python train.py --n_layer=19 --d_model=320 --n_head=8 --n_kv_head=8 --head_dim=64 --d_mlp=960 --vocab_size=3832 --activation="tanh_gelu" --norm="rmsnorm" --norm_place="pre" --norm_eps=1e-05 --positions="learned" --qk_norm=false --attn_scale=0.125 --bias="all" --tie_embeddings=true --parallel_block=false --init="trunc" --init_std_qkv=0.0177 --init_std_o=0.00288 --init_std_up=0.0177 --init_std_down=0.00288 --init_out_by_depth=true --optimizer="adamw" --lr=0.00199 --lr_mult_o=1.67 --beta1=0.95 --beta2=0.99 --lr_head=0.0045 --grad_clip=1.0 --warmup_steps=409 --schedule="wsd" --decay_fraction=0.861 --decay_shape="linear" --final_lr_fraction=0.0 --batch_tokens=65536 --seq_len=512 --doc_mask=true --train_tokens=334200000 --steps=5100 --dataset="wikipedia_en"
Each number is 128 + 32 x the weight over its row's rms, rounded and kept within 0 to 255. Layers, rows and columns count from 0. Numbers have three digits each. The size before them is the row's rms in percent of the matrix's.

# layer 4 attention query, 512x320, rms 0.0402, rows 312-352, columns 0-159
079:137105134122097084179112124096095119129115142160092169160071103109069128063151162119085129114124100147083120138121118138142147162121090129131093106113101101104116129140164123143121079125170077167101098113135130162180098101141092084145136181115153190059109175186083110120144113124130123120086033116136171158143087145129054129128205157147107127133110117201108142194172101186175157107127134075127080124099099111208168111134134074086159070112103089109116091039138158132143109154084108
102:142127129100123081119128113115163080118123070119136191097100103129112105082194097119116122119140118131113088082121129094148119131133169170087172103140129100114139116160125176083178136122121188190125149095096086135136066087124190095133155160090190106114049178129090092209100106138225097146103122121114092105097113112087141133090123132190111109138116167174149128130097105114126058113141159154155165108143115100118133112082031123109130133097113083145087142115099139124012108117156105
072:123090130066097131138076165142200134072080099157136147219129183196152122165083067127132110106161139179109157196147132105123119142138030147228082149147087115116099158131106133096084089117163160116170138153136141163151136142136125149126127108148160153091171136132111113095117128140116146109113065150142108120103119125142087167140106151130125041161108094110072158201161115195174145176100124149061086151141105177127188115143111077059165108136156154138115150170119181151178150148174164
087:134128136090106080134159124104148112081143080114132194053149120075093093107190155088103119138130128095135088087129134090130108149162172166072161111151105105128128095134125180103204132134125173239144135097107090092111077102103172105140140182110165122100056140139105146202071095110180093165124122137111123097086102113086161139077113157167115127130115133173161127102063139115118078132140141113136150106140123143136129084146083126077175130116115093133107128147105110110045139103151089
069:118096101102198156131111112157106135125143162123160118180118139123093163120145173200114087094145098179134093155128134125159128130112106049166125129138121138111135123109114127222064171128137079061111139164148213100137152132128078132107143105142100144127194153167141111075138179132120158148143183116138162135167206141128097095128102118124114099140159146090154083111164174126126132145176137144185114124134196131104092177126161105143116160147146143100177131080116177124152110116089170
099:127142143113115088203119131121110129126128116087107142077117085004031094121250255104171134172129124071126106132138109113142086113126163138113146104146120071129137080155131171167160151144107119152116130127099098025125163114107105107133153158131112121078091138176148113166105119137161100152131119083092132113107145142113166140096130129100132124147128181136130125099111162111123139154118128092152127097127136100157106089124180122131209139127141090142116121073105116108085114119155119
089:140144122108089102170137154123114087136151117132127080153127100094151123124173179086153156143137081116123199141117128157050108089199133174128134129116097102092143157129134139134147108131157195102182119124128104102148067136117107091126107109120057132216126138068124185186193100117128096115140063112140149189132101087115132137184149121112108084113084147161073180116125154129107119126066115092114131125136146159124122155086156118127176142098107131152125105141117091156141170100185074
100:132158108093145096061186117179131163124138126088118114123133142103084139123197154144158133152107124140156057123145119132137061161119188124092189118161104099116151118116125158157122189115127154128106137140135161124163113142121222129146109186116120092101105104102170130163073111166120092115151213135112134088080164164048195134109093157125137111153135168151139065105048159040144088150098104128175167046118124116112122109149115118129086157131121132120101128125148133082086138106118143
098:104152115162130117154106142128119130147117184119097118118143134090148160135155255118202148134109132084165149164133158124119160140117120094150087126124124110123139144117109158146070134142118085092067077173133163050145178136166088170129094123163012152170175115107212152103133147130065146127166126138096155132154125173118127118141143114063158165127112128126108146138143126156144175122088109124088132105128156104162109152145255160132188101152097154109152107128136082137182095147136108
076:154133084125121143211136100164139105140144143106094106116081157036057134114214239101199126151129106099146139126120137100103070119135137111121137141158156144110117117110124184125141121090159109118145146134103138019122097106080101106146086164107113140134163108104104134135179068140124176133089119118132162140135112090116145140102063151147153155106136176178080066081086098091108138078118182087136090131111131122154110117122166092135201140125079084182125155108162086108078164095130141
099:151150114121125147000141130156164143094120067140141148150105163206154143145000000147048111109139152158108142114134132129135147128148131151136126106118142127119094115150172078130139134114146140128170119093148146219138120155138177114127137111122158102103119121109117095122105134132090167111099152147196096118116106109117137120172126101128160126119115126111124118115132135115122090129164158141134136135114100145110143128099076120109000104123193128111131107107117151128151148136105147
065:102146097175133124147147093138118197127108109123146139127087143151120080123083120156132133071073135149113131122114198141107049139122137138159104083203124115172146144131114061155141141169148126109123087115187140142142131110125156166121131146099126116138116142174193063119069115110128132106151077127190132133134091202121152145161139165124146193154130126108142150149110136121171067152103054154140143022167108138148129123114158125106161118169092122136123210154086129086093172138084132
067:151120095124116144120169118119087143114123096173150142140115119150128107116109157188123094064096178090191089118090138106128157134127155089100123101173164109119152134122131160132073145123098089121042117097147190148080145131099066148125133144115092108117136149149130111090074100143115153115182087124173211134127106147120077126060109150159144156120112165145136189192095126153124087120150113109085139107127145184165115140084134102118118122123097164126113120127110150121129105080098170
072:114175150065122099081097167132124145136161150222125116189109145249154177157071050133098193196153097151128133168141145100141186133173075131170101100143110101106168086179091097116095164190129122121136134179129147179099116177161185148097159153107102148179128124119142143139111168133128099137193205122159102155172119171086072131119140091135140117109119134178156157158138137130125138161115106134108133185175087110101155117120096187116111122137147148113190149175168148166153118149144130
062:134145163130117130089153141122126138144164172156133155100149140186206090127050058170144140134159115160114154125119126166155206140113141184108117153106098143134084120144125091102089138172092135134135040130128144213098154149143135165105186103138145093181091121113112124120133199116150144143147193165083087157150142156164128095131126051138117071196090052150112137127120182170166114168115102132096149166149111103095176169137112145124095133100102169058143110181121153185143118162126162
097:080152120150130130185103125120115140148113192127131126112143147086145145158160255141179152138114125091149166163126161126094150154115110100145085135133137112129142141096133138128064136123126089104048095154139134083145185128158096131126103136148023176145168114121204171097141174127043137123195129147096149113158125152124114116128167111055149156114115143142118168121117136148148185134077101118079142125129144129157099151152255130166183121142108165091163132150164055154176105130136103
067:148154100113108166172137098138146110133098122074158112113129156081096175188212235127166139081118076069118112148120119062128104135117124064134113150120140068106131141102178143132048176084113085104069103113161149138215152129188100097145045182088061121148124148112136086113143103146068151148152105160134140115106116158061069128118184131107119173101092177116118148114108146109163135148121133122118129122134157161153088160053208133150171175152067176134152182124151101108112151057097118
072:147129120060125127130105148135110133130127173191089150105137158154188145134075081114118234180142123143155161154107131168091235111126134115152131122100123093114161119147139114150122195184060112097101079196165147165148147154160121149104116120136118112176122105096142168119130212138143115105150146170125178127159113185131104111148102093083100089111138113206130164144158122150117134197090121112079129145131113105117169129130078151154097102155094159103127115171185088184203095154123136
059:126118137159100131105099094094173077106131151156120132125201092057103110096130207119131076065133180087094158157146135107132072124142123187099153115126184111123074095072158151128122084072139109158097203121142110023124119137121098087177151123135136127089150136149124074079131080113139135160088051102112108174086154103116102105108097120139128145158121140116150149098100097116131163177168147109100075119112126138122133127130165104094105094096178132137142148118150103103104132150098082
079:104117086138099138239133115131119121120116133111131144132145102082060094098255255097176118133146103122120101107111127123155092100144162116103130136144122113143120132084114182144134139108107094106113130126138140058126141087074060128162142128101133132095129147176084109136131093162189121168147088120084179136098153122115100151085148131148129142123146149146118100104107101115122149117086134107132105118184145109134096130133181108138255154143067118167135166119160077152108126102120134
082:127155103125111115185133125148129092136120159130121157101149164059142154163212255131219131114132062079137170155140158104137165112153142101124130150136134093119115145123130168111081128115125128119087068145141152063190123134168092141148060124142030136151158132114156154112156146172081150145164131148102169093105122141076120134135144102080129156115125137115092146137114106129149171133084098117064133148101127143144118160106255132165189123138061154141192140117139062116135133100124119
073:133122127124149138114139137110099156124153110127158165152117102047085080041130227070141092052068175151128110119120159119135087108174141116094160099147141110109069095130170140185138094110144091121139139098164130071159136082100046107182134146150147143075151134128139084100088095132133149184104050131169164122093117105123099135123112128173147130120097151120125123102084098125127110180169154072102097080116152150174124146107157112097148116107088113167130148072179118075097154101069111
091:095167102160129105178103136125134128122109174122133136115114154082134134144165255136170138126129131110114161137145143109130163131096114093160085154119145096104130172128106173138070132122150088079069102188133145043135208112201123135115099143148017167144159125104172145072147151155035154163177124153103143141163151146085143116134173124083149160147133133106112143128132115144126193124134123118074133129117162114164117129159237118146162102136114119106161096146136061155194077160121121
072:133103142156120107163124076136104071110125102133117103106166118058162141109177159171088082135123137121131125120109097144136096170145153123111111157189147149133149121056106199147135086131175137166127156117129155089177178160158132099112170098150162150097118184148144152070112079129138099149051125087162145158090143082088149163147127176142142156119129209115205104165126091127109148167206140152124113139149146150114085129130134128144069135125137111113123119145100148052068093111155088
093:124152115143153154000155113145131132092136094146137130114105155192153158116003000135063129102129162158132129114141116148098152124132133131126142089113153168129107118151147086133112122110110146143162118096156149227127120150121190105127146108119147102139107104100124102132107117126065162097086149135200102123128130107128115125150088112151168106110118126136108105127136133101125107127154139154128166147120103141108156128094080115135004134097159156122094117125105145122140150125117168
067:153081153113124101151103131116101052133141156126063069141195117076199170117126124156085114203124095128120141146105110155140152152115114137166105089117144170132176139149114192101123141144149104157083128185057137105139133173163166141137140080153138157125140150146119126071100095113144071131120098128143110152113155125081177127134098130113104106169121174110176105142173150101128130133144141123121106141180145134114128085164106192145096127142154092139141045174146141094122048164150104
069:131136158125168162056107136107108162135121125136170134133121101229154126157034043152075153098113158170131111104116133154158150112129090154160103101136124152144154113167087083141104140190104094139143132145138150234040197151093169143086191079151100145143106157179121091126075154103135081118168191171100112160176129177138125122125173125123126104134139092132178144164152149165152107172101117174160144109148138147129143075141071158133080116117164105061112113152146180151196071184159159
072:105103143147146063214137095124110107179152097115132127143093108137108094120179183137112054117107147153144091117130096140175145122137064151144103131176108082121098078144083141102117093114172149109062101162115177090103159071132141141172156117160142131067160149189115100097077107144141168194141070074152130128098103126088159174089100180142136138164098173104128102119097189102106126104178102065153157136147140154154137081127145079091134152122143135154161091122096166052100157099117125
088:120091137136117125255115122112113113160109146118102128130144088031053118100255255121204123148143099111124111113128156114141080121130147107109147155154119094123129119115092200138138124133129103120102164143104119047117144095126070136150121159139126133103152132131117144134129133149192088186153089116061154132130156117136116145097147146132090158145139128129146138111105121135142157139103122108139098103157144103155114122132159134121241129136088096135145137114136093141100124112146104
060:080129134143166141091163172097158126125144152093125172103107123195176105126133091116105087123156180110140142069110066104090125148122119140092106117090145138112123120139194101118121119147141183123139046103168143160136134124146109096099092143110136084106098199105131182175143126158124151128167149151121092124132096113193086138159189129156154096129182111090133130109133198158154109148121062173199186158088120107135143137115129113128138162142158206131146138087041138137119216140141143
077:120080102123146125255126120099103088131125148091115086131156062086087091104255223116205117141120139135129072089119121133121070119125163130120129142146113139148126120126139193115161121116140124117124179109090127057107117090074081120167150137107131120078144169135060122161141060153193099171112096093087120159128160088131105137093137154164101135141139137100134085111129124134134149116137132070175105109162156097145107097172153124094237141130111109174147172112123105103077144119125145
076:082136170123199100160067126091107149144131130107093111126139128159142117121088090129120129182132179198102134109162123166177142103085095135130136107134131122144135141162087106125160112145135114125107173136163126165094208126125089124113210066151145155128075153160183096147083163131153127116124104118121103175184137155127174156157108139083117145153155130088191108180161110122122169122156118159129154125158129153153139106177096160127087082098182080071134085149141145128193075177109142
078:143118108145156123148175102106108155144105082116154112146127078091045086076188190116146089077101198099127102101106123112147054120140126106083105130164151116128115153070171152168134104129138145144087135071150135102145152081094088068173150138112148130080106169159142098129103080154123163112120078105200159128096130079098140139096130212155148192106124177103128098121091116116125123128140115125172154096121156161145078092105165101117170127114117126126110189112119155070068180100088144
080:146145135135138132003164147118135164100124095147135120149114145200184135130015000159094148135114133161118118142141141152114145140133125169153121123124125153129130115150158082118141115140144176133171144115122129233133123164122215132115168111114185096157102121128081111163109138134118130108107184124158084131144140122153128125142089120152135105101103100117141100152127153111129086126164133150167145166131101123098143141100025125127036169095195128094087122138116166120134111142115137
069:153120147114148149083172151119097147116108145129184141126167097185171076149072065185105138112128157153146147125092095153112194131137098112109094117083131097144145116165176096128058129188116106125140093122137171200129170157127137116107183099124126100158131162168121157134098143133125118098165143132113136096181137154172091113129194124093125114110148143065157188158117132170149131185113056167147165107140176106115116127077102097170051119118106173079119169157113114162149075125089154
064:127105110106129127166133125107134124143163131136133167124145123030098067090153179125171120089059118084117150127103163140093057091132111122081171168112137171138049153142143140151180078101138169127180140092138071106157078061128081091173105156131136183095159096098080122140130065152123130133064153141123118107145150098182146120127104123146123156151111078109049093074106153138113117133147178069121066097104080121139110158116153087096157132121089106158143147108116079123092191095139120
058:163153111098127137125116139111121101164080131176084118130133109079133096105124113183117182106157175129152143145136132108100085063109209103078138100154151108090099132085188143151159128123115127175111118094163140156175113187120048117118131152121093178135138132110142163088141104102137112100145120141203195227121141071102050105109099134134134154159138117191153129188155095097168125158126143098111056133123138116148146103198145152170160104113100149143092146136200090142127097114142146
062:157162140103128151067121161170124122125081130191133118138143149201138108160067087186082194149135163150124154127101087139119156103124162108116108068151128138116147124154121125125084169140097119101109105074144170210169137190116146135047190132101087130168096153159163183095103152122122066070150167150111156101115119170084103115132143117102120148093118149135154182202129106126129126144104113169125134148126101086083114110113086152167092099132085200097108141191145116200109068114115143
070:081107126172158114229094129107126128106109103070135120104101084040104134095175183048117063126101107112097121118147108153140056093120141157132154111098148155137095106087123170168172061111185108119138169123119132066151120076124071121188125152154159156060146152140125113131157104124131128181082075107148083174128127090164160126159139152137116152167132142066137051106115141114103149107157132125140115102116146135147130132124161099090147130110160087154134077027107150081087153112129108
076:104095094177135115255150129150100120151109134096113117123117099104072124107255255106178108111120119123138112105140124124147070130125145124117148193194132124159129138092137177124154146090133100120090159110112139040110148105118072122139118145108117154082142169137087106155158077144152144171114090116083176161127151098104114145090163146163151142137146126115123099140125122121117184089111128092140106111129167102146098120141209129136239122111100069175157163130155112117129128117115115
068:151122122102087121158143095179186084100091153138095127104140217064127148184212198147169172093139085092144150161115161094124081138150163088134156170143107107098112106095158164142090148094090180128104126107140110105229120141147105099179076158107119115152176100105150153131156109172103129079114115119155167065103139103102100091163077137106117143114133148151100168100115106105114144157097140102118107133117107104103126228084174099155153141144106184116169212131113098132081138088100119